From a checkpoint of a small transformer trained on Wikipedia: width 384, tied embeddings.
Each number is 128 + 24 x the weight over the matrix's rms, rounded and kept within 0 to 255. Layers, rows and columns count from 0.

# layer 6 attention query, 384x384, rms 0.0615, rows 257-309, columns 192-255
[[136 100 127  91 119 195 140 178 157 147 161  97 164 135 164 110 127 169 100  92 122 104 106 110 152  79 106 111 121 207 131 114  94 111 100  96 128 119 155 159 108 146 133 116 105  91 151 172 136 103 132 158  88 145 131 140 133 201 165 128  78 121 144 118]
 [ 75 148 189 100 108 100 131 100 103 131 109 175 118 128 135 151 135 138 133 127 136 100 122 102 114 114 162 172 123 153 166 128 131 130 131 150 124 119 142 134 194 127 142 128 139 123 122 122 124 146  97 124 147 103  99 109 126 139 131 121 134 153  92  85]
 [129  89 130 168 136 105 138 112 128  88 165 122 172 111 131  87 115 116 131 119 165 149 150 130 130 136 106 141 156 141 137 173 161  94 127  70 124  93 150 111  82 101  65  91 135 139 130 107 131 154 126 120 132 119 148  98 118 108  89 170 149 106  81 140]
 [141 181  95 183 118 157 104 106 133 124 169 119 154  67 135 182  71 142 153 128  91 125 142 130 111 181 151 130 159 133  83 130 151 130 143 133 117 146 153 148 103 107 107 136 150 122 122 132 154 120 140 156 147  97 171 105 126  88 100 127 168  73 105 149]
 [158 135 124 113 127 152 102 114 143  88 119  95 158 117  93 138 152 134  76 165 157 130  96 132 117 143 132 122 118 143 141 109 130 112 105 141 131 160 108 142 155  96 151 147 178 134 156 135 131 168 173 139 160 107 104 133  98 153 154 128 125 122 153 163]
 [148 143 141 127 122 178 106 161 112  88 164 171 136 130 130 128 114 126 154  96 132 150  98 158 120 101 114 146 120 118 159 101 113 142  79 111 187 138 158  56 189 119 160 157 143  98 155 133 156  80 135  74 163 107 111 137  91 130 117  73 126 135 157 129]
 [112 125 128  91 143 157 150 149 121 151 157 144  90 137 150 139 117 150 123 118 142 120  82 119  94 114 122  95  71 133 129 145 116 127 137 174 123 131 157 144 140 143 127 119 117 145 123 123 131 145 146 130 123  91 114 128 155 138 131 119 117 127 117 101]
 [165 158 158  99 100  94 153 121 183 151 138 104 135  98 151 129 122  97 146 131 164 128 104 105  71 155 129 167 149 103 109 180 129 106 167 105 148 133 171 111 113 149 147 116 113  87 138 133 119 136 171 119 137 182 125 130  96 132 105 159 133  83 114 162]
 [107 119 125 118 119 132 144 133  79 172  89 126 112 144 166 157 155 104 110 118 129 113 148 179 155 139 123 225 126  93 150 138 123 178 145 149 105 138 124 140 134 137 122 157 159 105 104 121  88 129 157 100  81 104 160  82 129 126 141 151 160 111 111 131]
 [132 142 135 147  88 131 127 124 135 118  96 115 124 151 104 138 103 133 105 102 121 129 120 153 137 125 131 147 132 124 140 107 107 140  98 172 145 138 116 127  93 128 135  95 116 142 106 156 110 144  99 133 168 134 106 135 162 115 129 138 116 147 166 102]
 [115 153 153 129 156  90 130 169 102 161 171 149 186 113  99 123 113  92 152 132 119 114 164 129 169 138 126 114  99 134 127 110 126 119 103 149 132 109 148 145 141 149 108 128 144  87 133 118 176 143 133 126 148  93 164  94 106  90 141 146 139 157 117 114]
 [111  88 134 125 119 112  99 103 117 157 112 135 143 100 131 182 142 102 100 164 160 156 135 113 126 127 145 129 115 170  87 133 147 114 138 111  86 107  82  82 118 104 120 134 114 114 146 110  93 115 155 142 114 129 153 120 135 118 122  97 166 149 127 125]
 [132 112 100 114 105 101 146 131 138 109 141 129 130 124 132 132 140 116 144 101 131 122 131  86 106 130 126 121 153 169 131 152 128  58 147 137 135 125 156 152 156 133 129 128 116 116 125 147  94  83 135 118 128  99 149 113 154 114 152 174 142 127 116 138]
 [111  95 124 192 101 152 158 125 120 137  83 185 122 116  94 175 122 154 151 104 156 164 117 112 127 114 136 140 149 110 177 132 132 116 116 136 120 165 102 123 138  98 187 136 123 117  90 116 145 140 155 104 119 133 129 147 107 143 147 152 113 117 136 140]
 [122 124 122 136 131 164  89 143 143 180 169 108  97 181 147 157 147 101 149 112 133 161 173 113 147 123 128 142 154  93 165  97 124 152 136 119 155 135 118 131 165 116 146  99 125 132 151 128 176 165 164 143  73 138 136 103  69 152 138 152  98 146 123 117]
 [104 101 153 122 115 119 117  94 105 129 130 125 147 132 137 123  99 162 119 137 179  99 126 133 134 124 143 132 137 128 122  87 147 131 109  97  59 131 142 139 173 134 109 111 150  98 153 137 170 112 118 118 131 121  90 152 135 154 159 131 146 130 106 115]
 [155 140 125 106 120 127 115 138 119 121 108 119 181 128  74 111 123 109 129 141 147 141 129 149  94 102 117  98 126 146 152 129 127 170 156 135  99 119 142 152 126 143 114  98 107 120 143 101 156 109 121 119 127 124 135 116 163 122 136 138 118  88 121 100]
 [117  97 151 122 155 152 122 101 137  83  97 106 156 143  97 126 127 151 130 149 124 121 110 111 111 159 108 134 124  81 167 124 100 147 123  81 140 105 103 107 139 111 128 101 151 122 123 120 118 147 121 124 125 164 154 128 125 145 131 136 137 111 144 155]
 [161 156  72 101 122  80 176 131 127 129 144 118 146 142 114 148 101 149  88  91 116 128 107 146  89 110 128 163  79 118 127 147 104 145 130 142 139  94 149 153 143 144  97 118 117  67 126 155 148 165 124 157 177 161 121 120  89 147 131 155 170 147 126 125]
 [100 115 115 157 161 142 156 129 154 159 117 125 100 131 119  99 112 103 133 130 159 172 134 125 130 128 156 150 123  96 103 131 121 158  94 123 113 117 105 126 120 149 126 130 129 115 152  74 209 116 160 115 152  69 131 143  89 161 155 152 165 116 164 144]
 [116 147 134  99 125 138 134 137 126 142 146 199  97 137 119 130 145 126 119 103 111 100 127 145 104 159  89 125 142 126 102  86 119  82  96 164 131 149 188 136 172 127  94 144 133  92 122 164 153 129  72 158 124 113 127  95 171 158 123 108 120 116  80 133]
 [162 129 105 118 113 130 137 125 119 123 121  93  87  76 164 102 134 132 124 129 159  95 125 131 114 125 133 140 125 103 115 121 136 157  79 135 158 103 144 169 124 122 128 107  73 121 111 111 147 142 121 139 115 153 119 145 126 106 146 109 165 151 123 113]
 [ 99 130 141 138 117 128  88 145 134 128 130 118 126  94 117 117 188 153 103 164 131 109 124  98 126 106 121 114 152 165 114 144 196 138 126 102 141 144 142  95 130 119 154 146 109 134 138 128 138 138 133 102  82 150 112 181 104 174 153 140 138  88 161 138]
 [109 119 120 146 160 137 130  91 138 153 119 116 131 120 132 122 118  87 153 120 114 115 145 128  81 183 129  77 132 112 117 103 109 116 141  94 134 147 163 119 111 128 139 164 181  90 134 132 130 115 133 130  69 105 140 151 117 121 123 159 155 128 112 107]
 [153 124 116 112 112 152 105 157 155 155 144  92 109 145 114 149 135 140 164 114  85 126 114 139 115 137 127 142 123 147 135 124 153 120 188 160 156 147 100  79 120 160  99 129 105  93 143 156  67 108 104 102 121  94 101 180 135 158 156 128 118 173 154 109]
 [175 113 136 140 131  96 159 122 135 125 140 110 140  82 190 153 164 141 151 131 144 160 125 135 130 109 103 160 113 120 151 133  79 121 138 109 140 124  96 134 139 161 160  95  61 118 127 133 112 131 166 128 125 109 127 101 147  90  88 165 141  96 110 119]
 [147 111 104 141 132 121 112 141 126 108 108 141 156 148 134  97 130  83 160 125 120 148 122 133 133 149 138 165 153 134 113 133 116 117 140  83 161  95 132 128 164 112 169 133 114 147 151  89 129 110  82 123 142 134 154 121 162 151 148  85 126 127 111 157]
 [113 153 176 168  65  66 124 113 136  87  80 123 176  92 117 146 164  63 132 152 152 109 102 110 123 151 107 128 125 120 182 119  84 136 144 131 147 127 192 158 159 119 120 158 128 138 159  76 181 168 126 163 154  83 108 101 104 134 107 143 119 113 129 110]
 [138 166 135 150 123 135 148 111 115 127 143 106 123 120 116 107  66 153 127 134 176 119 161 122 178 119 171 140  99 141 133 125 134  67 138 112 112 126 162 132 121 135 127 105 175  97  87 130  82 122 124 113 132 157 147 127 148 129 155 141 132  86 131 149]
 [130 144 105 101 143 121 130 139 142 170 104 113 112 111 132 144 126 116 126  89 140 106  96 129 108 128 123 123 147 125 132 116 173 105 132 132 147 154 119 171 127 125 126 131 162 122 134 147 151 107 126 141 136 120 156 155 150 142 102 118 124 128 137 134]
 [108 122 118 162 163 147 148 162 138 127 109 136 147 113 129 101 125 114 173 108 143 186 103 123 138 115 155  99 146 147 157 131 170 130  99 151 125 159 122 147 128 123 142 153 119 106 155 125 110  74 156 114 130 109 107 122 167 173 137  99 119 154 120 119]
 [130  90 138 168 128 132 147 164 109 116 116  86 107 140 109 135 152 151 122 110 129 177 122 119 132 125 191 117 141 135 142 149 102 132 125  88 135 108 124 118 164 129 123 135 124  79 141 136 144 104 151  90 128 149 112 123 113 138 130 100 120 136 117 112]
 [140 123 166 120 100 124  79 127  95 118 122 138 100 138 159 109 131  88 136 106 162 103 150 120 175 121 161 119  93 117 115 141 113 148 167 120  98  95 125 101 135 132 135 123 132 140 102 105  85 145  98 113 123 181 154 133 122 129 148 123 119 166 119 118]
 [136  92 128 142 113 191 145 129 107 107 122 120 157 144 118  73  77 104 133  79 124 135 113 138 156 160 181 176  95 145 153 136 123  79 115 117 115 127  92 171 144 126 117  77 106 116 136 116 117 126 193 112 122  75  93  76 135 118  83 121 145  96 142  93]
 [146 117 134 104 126 101 114  91 115 104 135 144 125 125 119  94 154 117 156 166 144 136 103 140 122 166 134 140 153  91  98 127  98 151 106 106 120 128  94 146 131 152  76 127 190 119 102 141  82  91 143 122 114 130  84 136 148 113 139 115 165 124  99  98]
 [151 160 120 138 114 108  97 157 153 173 110 140  94  74  84 173 122 115 141 151 119  83 126 177 120 129 101 152 102 138 122  95 109 151  72 155 106 101 111 173  96 134 141 125 113 143 159 105 105 148 145 158 128 109 137 135 104 101 113 154 150  81 127  94]
 [114 105 148  71 130 122 127 146 125 169 127 119 118 150 101 147 136  53 153 116 118  95 138 147 119 164 146 159 121 129 187 106 126  59 161 123 135 142 134  95 131 180 185 117 122 126 116  82 164 114  73 156 148 132  95 175 143 107 171  98 113 137 145 147]
 [ 99 123 120 112 133 127 138 142 131 152  95 129 114 149  96 124 123 100 154 162 151 124  93 154 112 134 115  51 126  83 166 121 145 162 161 131 122 140 131 115 173 126 138 101 150 139 113  86  84 178 125 114 117 106  92 133  98 145 174 134 134 148 132 150]
 [169 138 130 150 180 162  94 167 165 159 157 137  61 105 118  92 104  86 130 145 103 137 141 140 157 164 114 158  91 110 128 134 112 129  98  91 126 155 150 118 140 154 192 105  90 166 102  95 124  98 162 137 110 111 108 144 115 162 170 120 186 123  77 158]
 [152 107 142 121 148  93 130 123 121 136 119 136 134  92 125 138  99 119 145 119 124 138 140 134 109  90 168 143 117  82 128 131 140 142 104 166 122 148 128 126 125 108  69 131 116 141 100  99 108  96  86 126 109 140 106 135 137 131 131 157 127 114  98 106]
 [145 169 133 110 112 154 135 127 104 141 121 178 145 156 139  93 150 138 113 131 117 148 106  97 154 135 133 136 142 145 110 165 131 120 163 147 144 131  83 155 100 123 158 164 125 150 125  92 129 103 123 124 203 135 142 113 146 107 103 149 118 112  98 148]
 [140 154 143 128 159 117  94 141 139 160 121 121 126 139 112 182 148 131 110 105  73 138 135 124 108 114 141 111 147 126 146 118 150 141 141  86 136  82 150 130  85 123 123 131 110 102 154  76 118 122 147  81 145 133 122 132 155 180 110 130  94 122 144 112]
 [131 104 159 153 146 127 147 132 124 140 152  94 148 123 127 142 135 150 121 166 140 114 110 132 141 161  91 110 137 133 150  74  81 123  74  77 111 117 125 112 151 140 150 154 118 143 117 131 146 126 132  98 150 111 112 117 102 131 132 130 127 118 108 117]
 [138 134 124 102 132 133 174 104 128 113 167 189  75 144  96 134 112 157 106 146  91  90 158 114 170 150 148 148 131 121 125 161 134 114 132 102 104 106 154 122 116 125  80 116 127  83 113 167  67 144 110 138 104 126 119 155 180 113 158 148 170 158  84 137]
 [146 139 135 156 159 139 130 134 142 115 122 147 110 120 132 108 162 107 107 120  87 147  93 125 124 122  86 148 124 119 114 113 131 117  83 139 161 100 119 159 113  96 153 119 107 132 122 126 153  82 139 156 163 159 123  92 160 145 117 135 110 134 158 138]
 [144 117  91 144 150 142 129  86 116 130 109 169 119 131 102  95 130 146  75 112 107 113  94 147 130 145 114 140 106 164 170 137 103  90  98 125 137 102 103 133 115 155 115 138 123 143  93 121  86  88 130 144  93 117 136 107 122  70 138 121 134 149 117 133]
 [125 165 118 106 125 114 125 112 130 126 100 147 142 145 142 131 159 101 167 115 118 154 102 138 156 146 123 181  76 120 157 183 160 115 129 164 103 142 135 123 157 137 121 154  97 150 118 123  95 170 104 147 115 130 149 147 122 126  91 101 122 163  89 142]
 [146 137 122 123 164 136 154 113 113 148 172  93 105 158 116 103 145 135 130 146 142 132 105 142 153 117 138 139 103 111 141 115 116 175 143 145 110 160 144 108 111 144 156  98 149 147 138 107 134  81 116 110 115 129 148 134 116 131 113 146 136 149 140 101]
 [127 151 121 157 125 143 153 118 160 114 163 113 156 132 121 127 148 128 136 124  95 107 142 154 121 185 138 128  98  74  95 166 112  89  83 146 131  83 162  92 149  77 141 127 126 131 155 167 131 103 130 118 153 110 136 104  75 115 140 165 131 108 119  92]
 [122 100 120 132 127 127 137  94 172 125 152 144 100 136 130 167 159 116 136 117 157 139 135 110 137 148 137 139 130 149 104  96 144 108 157 125  80 140 119 128 152 154 127 144  92 126 154 137 123 128  70 132 116 131 138 154  92 117 141  98 138 122 125 129]
 [149 123 150  93 144 104 161 122 152 153 116 122 133 125 155 115 114  98 118 117 117 145 111 102 152 164 110 121 132 104 138  98  91 119 159 118 147 118 142 179 135  94 136 143 144  96 134 102 135 109 120 106  86  91  98 102 114 139 137 153 125 139 126 124]
 [111 138 177  88 174 108 117 111 142 144 133  87 117 140 128 103 118 113 126 123 162 152  90 168 109 176 128 116 127 101  94 102 150 151 118 148 134 109 110  98 144 102 136 105 144 151 112  97 124  95  88 123 126 151 113 172 120 145 126 139 122 119  92 191]
 [121 163 109 116 168  90 120  69 132  94 105  95 125 128 159 142 130 107  86 132 157 148 104 125 102  84 117 144 172 140 101 169 116 188 140 165 135 147 131 135 112 132  97  99 121 141 139 115 112 138 148 132 134 101  92 159 121 119 125 142 130 133 113 103]]
# layer 6 attention key, 384x384, rms 0.0599, rows 257-308, columns 192-255
[[135 134 110  88 154 126 120 142 140 148 149  96 115 117 167 146 126 120  91 115 122 108  85 148 144 108 120 157 117 146 101 145 120 134 101 128 115  95 108 133  85  99 146 153 149 130 108  92 134 144 114 133 118 124 149  99  97 174 139 127  81 115 137 151]
 [108 129 193 128 142 123 142 113 114 128 166 123 173 105 111 137 117 113 119 107 111 101 116 108 113  94 115  96  90 128 123 142 144 137 135 140 126 103 137 155 117 133 115 134 180 121 143 125 144 118 123 158 113 137 127 122 125 151 155 172 113 154 126 144]
 [112 109  97  83 111 126 135 113  85 142 119 134 142 163 119 120 113 166  96  98 134 152  73 109 133 133 128 130 128 136 124 103 156 103 181 106 123 145 142 122 154  70 110 125 140 137 159 152 134 126 125 135 138 154  93  86 133  95 111 137 103 158 146 144]
 [105 135 128 161 113 124 113 126 109 154 128 100 134 138 128 118 100 132 123 124 114 119 129 138 100 109 150 165 175 135 126 106 135 148 150 112 126 149 160 132 129 107 107 201 119 136 112 141 113 137 137 110 113 104 126 135 122 163 127 115 133  93 111 138]
 [153 126 115 145 120 107 155  90 125 155 145 102 132 137 130 149 108 154 156 127 148 111 124 177 136 126 145 162 141 152 110 105  86 132 124 156 125 130  92 121 131 112  96 134  94 148 154 118  83 124 139 142 114 147 128 131 151  99 119 129 142 119 133 111]
 [159 126 130 141 132 126  77 149 115 145 178  88 138 137 128 123 123 152 129 107 141 140 148 145 112  89 137 133 105 112 112 140 112 138 114 116 174 146 139 128 123 165 141 112 138 104 130  94 147 106 136 115 198 173 128 127 127 113 119 107 166 161 165 122]
 [111 146 152 140 132 132 104 142 127 155 132 121 111 143 114 118 132 136 143 109 120 125 100 137 125 112 118 120 102 124 139 127 128 161 108 147 109 113 170 142 132 108 115 136 129 143 131 135 127  94 119 159 157 143 134 115 144 160 123 124 131 135 111 155]
 [122 101 114 113 125 108 142 135 121  92 112 118 120 129 153 118 129 106 135 110 148 121 106 114 145  99 141 167 137 125 168 116 133  98 115 142 153 122  90 147 137 170 122 147 117 112 109 138 157 156 106 147 122 107 142 148 153 122 142 161 119 113 146 127]
 [106 128 122  76 128 152 145 138 135 128 152 162 129  69 102 132 156 126 182 123 167 171 125 155 136 121 129 143 126 137 137 126 136 124 115 150 110 142 114 150 114 132 147 124 151 119 115 122 110 128 127 135  99 149 154 130 118 137 148 135 161 134 113 144]
 [131 131 150 110 149 161  66 124 143 153 118 171 147 115 143 132 114 133 121 109 140 107 131 119 124 117 115 156 112 141 134 148 163 111 150 148 134 155 104 128 138 126 114  97 120 149 103 146 117 113 146 144 119 115 148 123 162 136 132 165 129 130 160 155]
 [111 118 147 143 121 123 136 107 134 118 122 148 133 165 153 116 112  95 118  88 128  88 187 131 148 136 118 118  95 154 108 107 127 143 134 118 121 121 104 118 117 136  77 144 143 119 132 128 137 137  87 176 115 163 115 107 112 134 119 105 149 114 132  94]
 [123  93 159 145 130 123 133 159 130 113 137 135 122 131 154 157 152 110 151 120 191 161  70 138 136 129 123 134 132 153 104  73 146 141 126 148 113 106 112 106 145  89 113 164 138 118 150 139 154 103 130 134 108 177 104 123 137 119 111 183 108 134 120 126]
 [124 113 111 143 107 134 110 116 122 157  93 142 133 116 151 112 131 160 127 106 101 162 112 150 138 130 131 118 123 167 115  95 119 132 140  86  99 150 152 131 148  96 101 158  66  98 143 131 168 118 172 122  97  91 117 132 118  93 100 133 115 114  88 116]
 [ 88 113  99 147  92 128 123 144 114 149 133 137 130 109 123 135 170 148  74 135 111 151 112 147 152 110 142 142 162  69 137 103 134 139 154 138 130  93 107  85 157 147 124  85 126 121 155 159 130 145 164 122 123 148 124 169 126 127 132 171 155 162 127 142]
 [139 146 135 134 117 109 138 153 118 123 119 160 135  87 149 124 131 147 111 128 147 135 168 163 174 133 129 129 156 138 153 126 155 140 145 163 127 133 100 161 126 141 127 150 141 102 131 125  88 124 126 156 104 121 151 129 100  91 114 127 158 126 150 167]
 [ 81  95 113 171 104 114 149 113 117 132 117 104 161 107 150 113 125 153 115 123 128 141 143 111 148 132 120 128 117 148 137 120 134 111  88 145 102 134 106 102 117  99 110  79 152 123 151 101 125  90 111 111 147 123 147  84 154 143  99 128 113 119 116 115]
 [164 164 160 111 141 156 107 137 166 131 159 124 127 129 124 105 154 155 122 118 101 164 120 131  91  99 109 129 122 114 117 154 156 118 127 132 153 147 122 128 106 117 140 124 137  92 118 127 143 110 102 119 138 145 121 152 119 149 134 135  99 109 123 144]
 [141 114 154 112 152 163 112  93 127 117 163 145 118 163 100 114 117 195 106 109 142 101 132 107 132 128 137 112 150 147 121 181 118 142 129 127 133 135 119  97 121 136 121 166 113 136 109 134 102 134 134 162 144  95  90  91 135 123 134 155 107  93 122 132]
 [138 142 131 108 114  94 129 162 131 105 149 138 123 110 142 145 111 122 108 123 153 111 134 164 114 138 125 116 105 134 160  99 143  96 112 137 147  98 149 150 135 142 147 110 107  84 116 124 115 148 134 133 165 135 116  93 128 172 115 118 156 130 152 139]
 [123 132 117 125 146 116 109 102 126 125 151 167 105 175 108 121 193 118 173  98 148 175 123 136 168 150 129 100 172 122 127  84 149 116 102 127 156 134 112 148 120 139 124 113 122 163 106 135  82 116 133 108 145  92 124 111 105 134 147 127 125 126 143 137]
 [149 143 145 150 121 151 136 163 116 164 133 161 105 132 133 113 141 134  86 134 148 123 147 160 124 152 102 139 114 110 103 121 165 176 136 120 119 158 160 130 118 105 105 140 120 167 111  96 102 131 128 144  97 125 133 111 115 100 131  84 169 105  90 127]
 [116 127 120  94  98 114 166 147 145 115 134 101  98 114 153 166 135 113  77 157 100 147 122 119 109 172 112 123 154  92  96 105  90 135 158 109 152  86 127 171 119 118 135 111 121 117 125 128 124 128 147 103 118 121 131 163 104 126  93  63  96 101 108 158]
 [131 141 118 113 106 106 137 149 164 157 118 132 124 110 122 119 128 139 161 131 124 145 115 117 164 177 119 175 117 134 151 152 159 160 134 139  94 172  89 148 111 145 131  98  82 113  86 113 120 123 139 129 103 117 115 166 120 162 118 106  99 118 135 121]
 [135 103  89 146 167 158  80 141  91 125 145 123 102 136 146 169 123 110 135  93 144 129 103 135  93 223 181 140 155 155 112 142 118 143 129 136 149 128 162 138 150 167 133 143 109 141 144 122 128 129 161 108 112 150 137  95 121 167 140 115 132 168 102 155]
 [127 101 109 161 112 115 120 105 134 118 138 153 129 151 153 127 165 130 141 153 163  97 100 141 144  91 110 158 117 145 133 118 129 131 125 128 153 154 118 110 143 159 148 131 167 110 137  87 125 128 129 154 110 137 125 175 111 166 160 135 165  95 145 136]
 [147 150 111 101 146  66 149 117 153 141 151  96 130 122 121 109 109 100 134 122 105 141 117 130 149 130  99 137 110 112 144 126 104 137  93 103 134 107 108 108 120 125 105 131 111 116 163 126 119  98 130 122  84 126 122  98 124  81 135 147 122  97 124 114]
 [110  89 140 134 142 109 134 117 137 126 123 134 140 105 138  94 142  99 121 179 145 114 118 104 112 110 137 140 189 144 102 140 159  60 160 105 148 104 129 105 140 121 128  96  95 114 150 122 135 135 105 132 156 127 112 144  76 121  98 164 146 133 142 111]
 [125 119 139 157 126 117 155 104 121 129 115  99 130 119 184 116 132 158 137 113 144 147 129 116  90 131 126 166 120 107 154 127  81 126 133 122 163 154 139 134 135 125 116 179 110 120 117 150 118 110 104 132 129 123  98 123 109 137 126 132 180 116 110 155]
 [151 128 143 142 136 158 150 133 105 116 112 136  95 110 133 114 119  82 117  89 150 136 121 191 117 132 127 133 137 107 161 149 131 153 122 101 136 158 118 147 133 137  99 140 133 165 111 121 113 129 131 117  99 153 128 141 145  92 142 129 144 112 131 126]
 [121 103 156 108 129 124 143 135 126 121 115 127 135 117 133 128 147  88 126 111 141 112 158 147 149 134 119 155 115 143 136 116 168 113 138 115 120 157 133  99 136 149 133 124 131 121 164 140  87 107 111 174 122 118 165 158 103 117 106 116 145 109 129 110]
 [ 98 119 126 114 151 148 164 176 114 123 123 116 165 134 148  36 144 155 139 117 123 148 149 112 129 155 118 161 114 120 139 119 123  99 150 109 128 162 118 156 106 160  97 169 144 163 143 140 116 111 125 159 155 106 134 149 127 125 133 149  93 120 121 115]
 [ 93 130 139 159 120 146 156 144 148 149 138 142 103 152 121 125 124 153 131 129 129 118 106 122 137 117 119 132 114 128 136  94  95 111  85 150 137 138  92 149 124 119 132 114 134 130 123 130 140 136 159 108 163 136 109 140 138 112 131 168 116 104 141  90]
 [115 120 149 124 141 135 146 130  95 125 139 122 112 102 137  96 125 153 114 117 109 133 104 111 155 143 154  99 132 120 125 131 128 130 113 153 136 150  91 144 116 133 160 110 117 108 124 128  97 181  94 127 115 116 105 164 114 129 115 162  87 132 135 108]
 [ 96 107 127  67 173 157 124 143 149 150 132 106 136 124 113  98  83 130 113 130 136 182 115 123 106 117 124 131  82 147 125  84 159 130 126 139 127 133 132  79 138  96  65 151 126 135  98 143 121 134 157 159 135 110 102 122 126 132 108 123 137 117 143 126]
 [125 145 117  83 110 156 133 105 145 114  81  99 161 107 136 109 154 158 128 190 159 172  96 124 136 135 120 116 177  80 153 124 102 136 155  98 146 124 114 139 121 144  85 122  94 113 165 159 101 169 104 152 138 126 145 152  90 108 166 132 142 175 146 104]
 [125 138 148 123 104 105 129 163 122 109 150 110 147 107 119 129 142 119 104 129 154 149 127 142 130  98  99 107 136 139 140  95 154 129 131 105 118 140 114 106 117 145 156 151 110 139 137  78 102 148 143 153 135 138 139 138 135 105  91 137 123 108 141 128]
 [175 133 149 140 134 103 143 104 109 110 141 192 123 136 147 134 131 100 114 132  90 133 126 103 120 138 127 140 157 132 128 150 146  99 154 160 106 155 126 123 138 132 138 153 170 129 141  35 126 114 139 140 135  99 155 152  68 108 116 138  71 150 115 102]
 [ 99 131 118 164 154 135 103 114 122 165 115 132 150  91 124 138 121 121 123 141 114 101 142 123 135 138 133 113 156 164 173 107 140 181 108 122 158 139 213  92 136 132 166 103 138 105 127  60 125 172 112 113 167 132 149 111 115 122 156 145 107 101 143 102]
 [121 147 135 105 107 145 125 180  96 119 104 178 109 113  75 125 125 166 126 126 125 102 129 109  86  88 117 146  92 118 143 143 157 172  95 143  98 158 133 186 129 162  90 146 146 138 135 114 135 107 117 146 152  90 126 128 125 129 128  92 140 130 122 124]
 [140 104 146 126 128 125 112 131 121 118 160  92 123 116 136 125 155 126 121 125 126 148 123 117 171 145 129  90 118 152 108 137 146 106 103 130 105 141 146 141 125 106 143  88 147 129 159 126 129  90 152 153 149 134 166 154 176 125 153 138 125 113 105 148]
 [127 105 138 128 105 136 104 118 115 148 122 176 131 131  94 133 143  92 151 120 149 133 113 159 131 131 115 137 150 136 123 109 133 157 117 154 104 150 100  94 142 129 134 147 125  89 132 126 124 129 123 127 148 141 115 105 142 123 140 146 117 139 163 134]
 [131 145 125 117 159 126  93 158 109  98 132 174 111 162 137 118 131 108 151 106 159 107 136 140 156 140 142 130  92 131 119 117 133 133 113 156 159 144 143 147 107 140 138 161 151 127 125 111 157 148 109 152  98 108 109 133 101 119 114 132 160 105 135 113]
 [134 172 146 114 125 119 161 126 122 148 115 110 155 163 154 169 103 130 151 138 114 121 132 142 109 141 150  75 150 133 141 131 156 108 177 130 103 139 151  92 131 118 128 147 119 140 109 137  93 114 113 120 144 137  99  77  93 126 146 103 127 137 135 120]
 [125 139 136 116 114 134 107 116 160 126 120 136 144 156 115 158 160 175 147 123  84 131 105 119 143 184 113 135 134 119 122 142 135 109 159 132 110 133  99 110 140 136 112  97 111 166 152 125 127 149 142 156 178 160 139 128 136 142 107  82 156 163 164 139]
 [132 120 134 129 156 118 126 108 146 141 130 131 124  81 144 108 122 117 144 146 127 109 163 158  95  82  96 144 112  86 104 142 146 139 135 136 118 127 120 143 121 148 112 134 136 162 141 126 149 147 154 106 176 135 144 168 174 128 125 143 122 129  99 119]
 [107  88 108 110 132  89 125 121 126 169 108 157 145 137  83 121 148 126 126 146 124 130 175 118 111 133 107 106 107  76 169 143 125 122  99 144 153 166 142 128  92 157 129 110 125 145 102 159 125 149 137 152 121 124  89 127 130  93 139 133 165 133 128 106]
 [145 118 101 130  78 147 140 142  93 161 100 117 122 180 137 125 159 126 126 121 158 116 125 179 155 208 113 117 118  91 153 128 117  91 127 114 122 127  95 137 151 124 136 122 107 138 123 105 148 137 147 120 110 155 141 151 128 129 112  75 143 108 107 137]
 [150  97 142 103 115 123 127 128 173 163 153  73 117 109 141 103 122 146 136 140 120 131  93 124 114 133  84 129 125 150 117 151 146 166 111 158 142  89  89 144  68 178 184  96 105 111 121 126 101 115  91 131  71 153 159 129 135 130 144 147 135 142 106 152]
 [115 156 105 144 112 149 103 139 158 159 132 105 154 104  88 126 140  99 111 115 168 142 129 180 135 125  91 159 104 127  87  99 143  77 142 115 158 147 164 106 128 132 139 140  89 110 147 155 138 115 138  92 159 111 116  96  96 113 149 118 138 142 122 139]
 [ 87 128 138 149 104 131 131 114 140 139 151 123 114 145 154 135 140 120 112 171 129 137 126 100 140 135 159 171  75 135 117 137 162 106 157 121  58 108 116  96 143 129 137 136 146 155 116 124 162 126 113 147 151 157 110 107 116 132 145 103 107 100 161 105]
 [127 142 154 112 117 113 158 139 159 134 125 110 135 151 166 126 139 147 157 117 124 126  96 102 160 118 151 142 110 113 151  87 168 109 119 137 134 115 182 108 103 127 101 135 156 105 117 124 160 155 138 134 127 153  96 116 155 136 141 125 167 100 151 135]
 [127 103 119 127 137 120 115 119 113 148 112 119 155 110  87  76 125 134 178 135 129 108 131 161 138 121 147 131  91 170 121 127 142 130 113 150 107 142 147 178 155 131 148 142 110 112 111 167  76 120 120 168 136 143 122 137  81 142 127 136 117  98  94 134]]